config.toml
n_kv_head = 4
head_dim = 96
d_mlp = 2048
activation = "swiglu"
rope_base = 10000.0
init_std_up = 0.0167
lr = 0.000441
beta2 = 0.99
lr_head = 0.00473
grad_clip = 1.0
doc_mask = true
Each number is 128 + 32 x the weight over its row's rms, rounded and kept within 0 to 255. Layers, rows and columns count from 0. Numbers have three digits each. The size before them is the row's rms in percent of the matrix's.

# layer 6 MLP gate, 2048x768, rms 0.023, rows 448-469, columns 640-767
104:145126148113077089189124059051113074120125126130178126080177134136131081150118125174145126059152141101102145141096119172122160162164133128192185062130102129090092114142172099174135097152161074100099119173084138113124090126159150139087142089101129159145127141109148115132148067102153166101111131100119174082074101113098105133098124138145118166139120104137082129134095145114169131161055
105:126107178193180119112138120135095146055103138153146091115090176123166137118103128091121142119186145065135154128095051109127117142111172100116160167134119146110037130077101159115137045070133144126150136113183081105145127069085069117077178117166068174075133153142117139124154141138133110096088176172169107053106125120131085158099096133091150148124079075133085164088155095152115131127102
100:156084142132121130086203128161127147152103104131137118081156124134129125109107128166148111097169120134133157133045086161084118135116126149073104105127123151170154101132094129117088099179145148132116096125161087089115167095178082096166161083137171079083125149071090135171069112150126150086127204092158173137108119130140089142046104156138115062122037111141096142161171163087139074134165
104:110081140142139073091156118063086144116164078143099057185113103133165121116116093140091081185132106102106123114086112141091115113070122125160138170157104148100077063076120147148145118076116139137102151094110083102124145166164088083134138135126136100181124149141127116186129118147119096162132151091156133006119100096114083114159179141116168108104088061205127125157181148161175124128158
098:139153104117148175079160130158132137087125119109103089115156126150164147154162199116130134138108149098111114155113091101101110149144118159092076162152094077098111143084172114064164089124189136098097126134104136159212086131113135084192135147090172097112120076087119088150147071144126095122199157150127132128113092150179097114144154094126137151158155142081062105071161107138196147126168
097:157091110108095077114142136128101174138108192177167120140129202153169128145086138119124133116154169153135102150134124138067130134132080157112112081142133158156120138079138114141076148089152100192057153082182134108182172118137103159085178122052077153089191130174133130095108130149096080114165143148182133091107134139177157089165115121125146120147159071153085136125132162170072161177161
099:121124141144132167160218145092187217104103158085140135167141130105157163117087140120131124082116136160148106119115115101175113104169162097110181094125198174135082116137144098119141160152144142101157160123122107135158173092170117119141132065113126138178155100098121133151125130205111096160122165106133127164162181158097102120217103112180173140104118111098133145178115138151109172097102
111:145121106159151122166141109098151115112232125182121102086151100121151104146158150165110089117124106098127169093132100146129057076103166166104177149079167126130144168112117181113216135124101133075143175091127096076153168171131109110153143149163085109108075147110148168133137098146172138110174090166146170138126095085153149135125162136126126124163139105101123152101091094105078148094128
101:123132064133171154153087125141136103087070169101123161116142073133163116137118141099139163162128159099151137180166146139144123076121112156145122173163130133143125141182122156145120119163153158123073080052194216147113121176182075093116107115114166098114075176149100116113106133132160125174099093104063097081108040075108176117176112155105137101189119100145165145165178109131106143072144
097:126107155129170132171148132117139155085157136121143095091130175043164117118161130009133174109092154099157086092145088105104130118119114192104127097148146114129091113092141124143143096116193151179124099094142189083136099183163110196142138108096099172141082123123125147103133081135153092178124103135190114076131082055131109140090104087152140117173170128163097163101165085140117146163110
103:124105130147146099070144113145124148103105146130145157187201096144165121107149100132149140126081169165146076121141155175151102104111123098113086082135144103111193117085163098116075154057113118076192114131102111189098153097173145132067148121128124055132114160137153099101164123167128126103104174128148117127130121149140192113165115146183110092131153144129174198130145147140190142107116
099:147141105100109109127077139099033077110160094077149084112145151122146163118102174166060125099121164162114166140110135111098082125083146085183101070106123192132168070134117123167157116114095124112143134159135123125109178096122125112111145169126134169129139118108130089143179104173118126177162166151156114133114152120138112139149192108099128152120079114161114133136199127145157188072139
103:100116116175101187112079132054100157123155115152161120221177176141195111115121123134093114168153192130179153136135137170139107165100164140083161146138140120154111150072129101121156154180152136085095147109108078155148113135142071120163134157050137110106061137123187182107152174120111082101140113159154120190085138128151126140069113130165161082108125067136149153084128115129062165145155
102:098142112130171102098187165130132144175134137136120102145120213116142156168114084141112114107143119137163091119147131077084117152123184168124116157163072149123138128114121147164094140152133117130101128053108115133114154154107106196083178161135105141114107078118104139131147115103142125141114136130180130118089103138124076131099135099124213210099084152132113143137108126136168153047135
097:177138096124127101121125140139119154129108161172181153083118153155133093181148190117155129144144151131166130157145156114095153102169111085086141158110117178089068117117133085160137138138103134102165101153077055120146118159085123100117109084121125150105118120112143150098081115151141153181098151139150090101104169153113099104167108123122070107080075155174171164116151120140098121121166
105:126115163124119160136118159186147149152097123118126184122175132057119126163082152093187121146123204115129083167111124095137079095110113109135142085119202166132113125138085131146105089104145114153148167137130166111118105126170056138145142154168081140110104098109097146116076147167111116174118116129140080155125079048131096076150111152121119122143146097187075122161139092111134174120119
092:123115132153132128143208172184087165090123154134092133112145098191117153115148127082146113162178131103141168120075146163158111132122192095141147109092173190177167153162179153102160115139130114102111072097141145148131165136113104118123168151163132100091105116117121064129094110158102178117113124077106081133073038122096125149122107120120173124135085170081080082101123147107137100164055
101:101129124074078064143106165104157109073116163127138120113142056052127135115133143094171103101161115169165141081137071125087131111104074094137215173184149135167074141081103129108105121125111151141130099109110047186106150124096124125134091081157131128157080152100065113127162100107134132130071153073142158097126150165190187113112158105127157117161083156134088141150156170175120089161151
087:167131107121134142073152121116110128135214170090145169085152153147168103097089110137089133070202104088115098106102090124172128140133161149102130153124129137114153087111143219105134128160180103093111123097072127129110153106082167170100144122088078127118106082160147150135107125109138081110154174129173109136107120083120126141123172088198137103147087162072064128161143205118170150103092
100:136202090157135229105146062156127162202104119154130095104162098142138204126150184152101139153180091113099203144109164132085118157099128148132137090148127102164082149151060167064167102116086168054136112121098036164112102136132089142091092141051112120126081132132158077121185065150159096112152145155131091148165107136129141115117141140161149104129124155094110141089131138132074086143089
102:143127130142089119132126105100112124146141153117129108138108172153140095178145114165095167159121088129133155103127134175123146157134142103135169126083084127148142125164149064079114110148178187099185106090120139106098085150118147134088091105103143080178153127069195055203172116237100141128150119158069114157106167117111126203166173090113165146134099111064185160136181136139102135125131
106:067125139143137129126112108130128145135155185138124095163155123138131139178116102146134125150160109220065151142105127091143108156169116120095093103107105096179139124108180138131159186104079154087126126077088142136144091044125106118113173157083180105124106154108166120090175083122090143108207085113114101117127112160131124144157102157098148064090093099085132163096153127166177168117155